Weights of a small GPT-style language model, trained from scratch on English Wikipedia.
Size: width 384, 6 heads of 64 (2 for keys and values), MLP 1536 squared ReLU, vocabulary 8192, 63.3M parameters.
Architecture: RMSNorm before each block, rotary positions, no biases in attention or MLP, untied embeddings, normalized queries and keys, some layers without attention, local attention windows, shifted keys, gated attention, value embeddings, hashed n-gram embeddings, a smear gate, an embedding shortcut, learned residual scales, skips across layers, capped logits.
Training: 679M tokens, 5492 steps.
Each number is 500 + 40 x the weight over its row's rms, rounded and kept within 0 to 999. Layers, rows and columns count from 0. Numbers have three digits each. The size before them is the row's rms in percent of the matrix's.

# layer 8 attention output (transposed), 384x384, rms 0.145, rows 2-18,66-82,130-146, columns 0-95
097:605462556532538511519555468429543557495451516495466502523606533510558553466512553455463465471489478478459541573528424538488535497469454484424459478453456449525477495512507550483542527546519544494481554468485561482456426481475449410514477490482470519395519487498542534526528496536526459505
092:573477485462454449544538492549468566456475515485570534442516508537473482443507525455531460510523559495483428497454501561529467580501526495577516542489485489477440446491484471496495520487558495460440473496522492537514536480422503561497495557524460472511514420498536455506489536421592534412
092:515542445505539547562434516460486492570533536493466401487449508496465475520466531489491498613510451496545537508444506493475479522473515458504435466458445531540534562446463565489517498486494476410526513512502487597508507504504500515450463469542506442491399477527522576514421447476454471543
095:509463586475492432516510443451480402465497541544517508516553548421481450484507447481487477521482461523466402469515522479491439518553507513491488494523488519491540459530519475537467508447455473464431514533486455524476477474480493417504506495522462454459544468522510470477543553432491462506
101:526418504532560416559473513467403504518528499503569513534464463518492531482526543501525540502532555472496427562515437481466506524543511479500513539541451523484514531476520557534520538538477454573544491526493493467518496551544522532447505514500431486463534502493471441464524492492557484513
095:521503486475525406574452476537392485495538469476551462493541532458464522520406484501485612564541484490477535496472454441539506481543510435540502518417495529486484496532508433512457511483486468514514463438544540482492442456515485506507559530560537517489557503443467527444529486533473544488
098:515481468439501464543492524527514507520564496492460481562508524553459458522489527591461520468453472486480572521556493421468462439499506499516531546513459432438543547487552459503422471519427484553606443470469540386443444465528573491557477502535408523548582570577523456418534492511527418495
095:525519491616561508578500525424551521580492478518439490483566513492575525514457530517399520526464481507487518505514533434488536465478533549578485575492451548524497473513479427518490494505458521447456515380458538540512498557503483511551435518426480551493500446482510547510516516530459459479
088:460445520430458446559514520517535506488541547517501478458556475457540546542523545473529523557482485560500472504520485477570498505462499538545523570506583534487449498553483510528573506463561520512460520456521555526498425511513558542537491514484478557527506506551394534421495475527471510469
095:501541549480459462473498491493485373464470465511482498516521511496556497516441508426498470448471557518484553482478463484514480448484508481461519427475527514503427562505472506555474432470488499620501531452471475550483441505551480474511496569533514485515525563483561503465569508456432412470
096:453475512427500535532545533512511511571525562495502535487538577509528519477516461453552497464461524524490515431514470511475538507542542499514437525475549469506516472529433526479586568534543492564613545510530528441476489451532526400545545516552386506492518517506511516508436468515432500566
097:582526552525496616494490457463496542571528462547502521533440506573541537526504542496520522469518523541517501505511502510531556550491536441437502494530445544477620448514482481544517436452535463474451521587521521511495509489584567507487521499452477477496549461541526482528470522547430550500
096:536480532516489560471609500424530514429512533465536503421493523447496562519464525505501515581548505499548487550521506543522444492472532464534550443514513496525487499500522586532524514527538596494480578470546494446567543547470479474556513451487567537505445423509565533495554515486469465478
092:469507478473478533519616497558523494475423451565488532520436522511546511454508503518495528512492518483513500464514435533489464499541532505513473602446481513534459600452484529537509519544444526456521540485416467549426497572454487564529516519494510430531559531534500543436493456492577513512
099:527533487489496546504480444506503523571508483538492516502501521515487505495507601526521452496468515448514458459573469545515542500532500455515542476532468500449535453513508519500509492480466488566433439456547569466478474535510509528460538445575507420560490500415452457519470478437458547536
100:472526509506441453534415496545401469456509518545445518501494504503485462521437499436561508435445506493521483534507435489504543471407490444597441549451515523519471502440511483414479469468554526577460526523506487528475417506448516532492511464517559567478472484492482547511502488478552536436
093:510438478461437439480466501437417550535488529511539536475490556466576464540467497450536511501507547513530463462547490534513474482527513492461485606515493520479480524489535508427543549449492455557456584428505506503471528500472450478575505521545503503484517508566543457546474488483509520545
107:453526541542443456378532457468533520487508504490556363520416448575456497489419445474595539487477468613532542452474490524521502533556521553439516527472563505535485490462452530522528536531521461484470461509480482517510485473495563529489545400468487490543472459534498416513578404505458491536
097:517476527523478532488533524494526379508503404459476526490531427459481574470511513510486479442447441540499528518507542487466535520587514451521535418499391485596537563503549542457432510517489487510531486521540524499474501577497522539482488514476468506502444495595448499431528564444466471478
103:562525463495503494443495534500518496494575503525546439518555488510464519450582538477490487486413464414422442527471526476549496555403432503452517490580491503521482565587543485521461485553415467535505506538543533446421528512500458553590548511495509461500432463540424528465492488574525493490
100:476547464494488463491455467504488529406464434558548507461492499458527537548522468534541449501514464547489501503546527446544554556485479494447516434457479459525427515471479463550477476510526475436502527505493526501554529508493476511519471449551461518552579553565470510544536463507524549478
108:550510451514471478465457559449466477490537542514471467468511518460503493513508514522540579482532481573534476497545492484434477529486518508465531474499490518519507484599428521526468532526543537445458519523525496461470463489532495532500519500517530556560494472422474505477468496471544522586
114:495483442496425449442446480483589432447499490507477499467477544441493522536459451513524450448441521469481501490509532407504537423412459536465476505512526490421498433522502534481487430549518556475469487539450426486550502498470583526510532521499438535495562483507469534544510509527533542489
103:513517495551509468512503524542450430480539612476490476488505426426475483500509513442467450557471470445506491516532501560479558504479546517528527555473532499444485495521490461520545485545613520513563452489540475458461519553486447496523601444457548525524443466556484488463545413480472534491
104:558491510475490446522529486487454463475400505504532477514399484535511546502487498494552410542520578569534507424489505486519583515444576499509511506446531502458512531531485474479512504517555425481475445514467508511474546520561466495488572473576543498516503475559552491546496468504440446497
110:498455440589464439538569525492479501400471576503529521479421477501485506412556488528534461500525512535461538398502496508504545439515527519520495557428443493512511405481548524567491527512460552470536476580519543497533488566517462453479466462525515514513417522538475470494529535491476520554
108:422491462473507521447547461472453549547544537529619570527543552509419461518437494438485520496517507475494434550452479561453437474533507431556520454493497523485502486548476480488565566524487506504491541438568496475553551433491452571486488452475490573468591485509458504498529575527477449580
103:518451530502572469477477471528560451498492447447470522471516501437458549488509455489503456541503446466351427568456505513491576441425491479520469479468508549510535454449524464515478506529521541470524536494453522471494570509459438550494558496521555472531566528498475516572509512531531496549
106:471513490567504454530520528503463504442462499503469498498435501419499534443473533437538523556473567468441490503538544501499395549485550489539420458467530491536490484552493492514469469503551558506460437529471463508472464540464544410541566568475442623531448485448471567510490441548481581511
104:494502436546489410526447514511432453512435534460485526567520511462487457540600517542488437446504489537527500503506538550522552506516486525435460501467476526418460575511506486525517427456540399582563471559475535486473524527515523487428494555516544570487549496489500446457508497496541474531
109:419430528490584518487462497505503448484540524490514459486548575542426470540503481461411461548548486451471505493495531524560475499502493455496490475531516545500549388541568502533558510507500503496515506474531543475520471531511437477505535565518492485530461502489484469451528527476511516566
101:474462469454463456470515579459433526545448490472468528525513496474497487536454472511500587514505619455521555544513553545466473587534492580494521524477497500508441520522470535543413460513543482547546438485490424533552520524432492507485530493470500469557504487437448516500413553502535468467
107:512483469474542503489539485461558480524490525560534522553447473486484525501508485485424539561542576502483499485526509595484496588563564469467451444510515458488514504472454498518414557576539447512535453529473499529528435481492491515437529492537502450479522469485460547515505496519485563536
103:483558499563472452539490511516553487589498505459546498578522481532568497489473445555550590480569482473493542583418443449512470502487516518485536481458453495470451507575510556528480529483511598543546490504446560497564524527424504468493485509497563474532527526521419513461529512491577535529
103:479500460460494568545412387447495528483496438511501451469470482555408487498468487496521441522536442470503535511477566452510512570572521528488444532450496493572497462461497447476449460494506493545598432482509504503517539502503460485477495529498473513534485576582496454509475567516495514484
098:552480452396517532539470459507475599565506511507460506451450475552542499532474492531536511479455499498512531580543498472483417480420487529518432501533517477428457495465492500524473578577549489538531471529434553485532438547535445488493523530454479513464556432507485597490503580557532558515
102:524490458460499479508465524539549485469422504547496554602406445547554502550458524507526549525478469553437480457457540544501513518562520512492506562511471523537502483495538567502518523493458466488500510434574615508578463499470458497421447557494500486471504602493510569506548477518478459434
101:569543548596461509511472500540488516464554467513448440538500466536586523548502555446458514503475609456486544437496530515544554417487498426471504397421464537572473580572532546497511535491531522519537510439576496539546494530472489505508461576589509550483508570518553475507478476504469462507
096:448526469498507507468564562550461513550462464453485524469482474488482489515512440478504500513558447528481495529457555487464456469436528542486526460468565462531446455502550476494588492412514433540533390461489513547462444491429548457505519506472534482518479502469457510476486516523456506488
095:493515480514493560510465525459472548526511497438466503495510473510494456427529452486493453482457449497483516567513523520538467423425480532497541512556489463502482518541507560564593523464490550491516450474466490459546462515452460529509502492482510440541509467549492499441451544537513503500
097:515551513519416418448477510528496472480485425579494543542523552550511516552522484455520491486574485473476456468481513494486584555494498453499513493464471484494501445510472447624473495457493464461452394522503456566548449498488438468462544513446420565512570461498465495509463613474514509525
090:406466449495474502517490504531411589455495522471521438537434478496509470596469486468495455518504451560533572547483495567541539479475406499435459457505504492507461473444524531483521480488477519542558431633537517475512550451529520484527489558535545529546450429522463467458497528474511504463
094:489547488536525509467596552496540502491501487465512547437540516472563440568554474502478517477563451454504507558506559473522456460488473464477423444538424506400530498524528501507484511460544505526494471478469506554498478498406492429523570531491541473506548469522535496547508533451468463521
098:521478448551551571451588455560517540536508496493495491521491521504513545452444411452501463495516527487535473510563544450534512506437500456479413510421489498451515439501475514580517507492506501425474455481494500503467401468399472502501498507495440496401514469534456513521542478530468506474
102:471496479517510435494557514406491504503478521510432429513457528456513495476476603541550539477453489500450477464485543549508450524498409506496559445489467509528464527480494479525512515476469503508460495518367536520525487478521518504512468457512546531453571429482466539548517465429586526466
100:439503573479580499481566447509488513489412581419465451494492539537519493474456492556537542459471484547490513540569507468478553481505509556543435509506568512514568516490613434500528545476528460527502557485435543564518481456509433491524470533491526475525518478511416508485489474442521470488
095:433438494548499493466449426489509466413396507593427518525560530501500507497488505442508419499532550524544393568520568526465542545454536514397414467488484514466462497521458468424456494594409538518482496507413464479454516493474483481494514540421559418421461497473509502523473473528525458545
098:593540488516493470528572437496470458486548556418526546510587496486551525509516539482541533528476475463539529487495570450512510466508502551507464473521520512500508516486556504480519523555530488501447510445538514550474552495536451414488471440468516535437423585496506467502468545546525479519
100:451600571456508586623383407520491539532492505508491512548474471459530366513533528473513462465499516577451501550455471550525569498513501518478576447425451503519490467475505577507514499490508508494583510491506423490526469513470478521518508539516502544523515512506528493519523493494556508418
099:490497448514419497408498571474567523466467520569463563576571511470474542519460554531472433468566477552469501460496490465497478556476462451509462463484452514482485508458492518552580508494519459505579453532560458399520488530528502503465520546418435404544439496514511536515504489494421449625
102:534508491551472455536525581567499493492593462456507513481519447497435517524571452486467560443475519503473546440481476557459484477560491525517523429494527442515452519564485470494522459539518519434506546498520527512525462482466532495452418500471504503477522496548488468557597495459576425517
# layer 8 attention value, 128x384, rms 0.0949, rows 3-19, columns 0-95
093:513529532443465491472524519510499547537610483423459478438480501574497489533502522512507550513439491500468486491446510568503525423459524532448485570480487474504479408512488456515533499500572478529472477570517482515527509502492434511536484509492571527470525468513438479543492530475529474438
095:530510479543469537494411522440455597432490499546535592565499457509438530578448497518512600475514368521545493500511544571555469557486512502508556459484471476482528474530517489526546514452508429438508571549437549525547522478556506498451484459529560505431487512495489497469508506531536555496
097:455479471508469483444528509477434554555429528463526559538455453456479496506516529487506506552471560594502517498466527463555499540557470477472439526484481531551494500462530529502487544565537407543573532552532467547491501554531525495440524518531460527558510445512464473525472562526570488540
100:543518563503544464557469472578514448513437462547559481456509488486451458567491518485526470500520487425529509563482499477451508474476509521480455479516470514525426516472467430490504469439484517461494512462494543563482513519488435497541547516493496443449493528475432419519437514525503443465
095:474404522469496503519459542553488504517475510517542459468529478545442611531525439553425513588513420554531557495498420536467506515470552503483516555498402463413495596517464560504559526514472496556542525491524495486510574428489436448425558485498541468490488495538456417442535594465443492457
095:485509562530528470513499513463526539507510576488468541490480542529450506492505510474451545502523419491540438400482452492548442516479506584461451461467508512470467476533474455467515546537431448434515473516516494529549476474456561480479483526469459582506388477586446470558456529420504503532
093:475502435465541550436515571517484456498561495502443545570507436536454491549515516540489517544503491493525549551519558494547470498490475545471556502567444519500544452466467518502558493456554482522549493540477458534484438497513531566550498573565498483521443477526486473485475585486491479512
095:483504497486495473523571532480500457530532463487418516520487518508525582593513483476486532434532423544501474494510510452571494469547541577484484544469470554465489556475539590519501455484540470465474524493506487491509484559473543464481552546536505482558483487483564439465510480468526517459
096:507518503493484516488572470454463495485465474549509535536496470513599459481533440497531487503532452533530552503460477497525488492375493534524502527463482503478500527512472473461459452501509558513488420455502499536399533507537543479533490468501519453518501481546518558484495486519533497463
096:469473558476477450560539487465520471559495473443571487505440505489476451560516530555472502497493424487438538429533515473487457506559463515487463485530468524541478524504448485566453550521452465549527493531480509413441429461526476481551429479442521560543560511514559487519512563496453443489
094:505436459450434413496532439518507462549487467543474490530499591478477427533486497578551455494517517544502562494466460481510520434506453549520488502517533446554534571513455440521551583513453498492556512481497468485490456498490523524576478453467507500539488550492473543532547509505505498434
093:463477519534505507418482474423487541481467543484567532511468516474493557507552467485478506512567496536549398473464529443485410466473459471573569481587452480480501483480469619491502546552525418531502483502464478466476496477504454498382464540476427506449517473473491482488526446463502562465
097:522497558516549444534507494503505507533476519497455500478445491508560589506503496574500567477534436539530447496495478482467454462486488492528492472497504485525445552535517383511548476530523526570474538500506492475497534483457488479520513531551441409495513434480526437462470531525545537507
092:560563486507508494533463505519487513487538484552481569562565484384463489554477495496454469556504547499445466531439427492541507505492474545497506512544483487550488499552497464518542524487515501493566482483509601467513543488502481442519508493487531605478501551555508464586464488509515515541
097:494510525510475463433485478439466490479513460514411510470591491518508479532491465500551544461511547524517531480464484447546439517447499513502535477511479496564494453468431487525443495447501452518456515442513492420482457400480550491429507456483469457527541558451431470411527510511430518488
097:535426530478479469474472553457457512468492538508497495477508498492564536569557522464487524502512496539505508526502483502473502484500430555504499484507563472471458520526573533564544541559533473459473504590491554451555418513462547510558484478587516503428439476541493557519480439562539446538
091:532589473494485508476498514483511528549563526442401499542480455503486508526586490484487510577471544522522426462440499486440513430547555465466428556539419480429477455492520511531532547580547526423523471427481476510542526428456490487469542428615448455502565608445474502545479443427573501400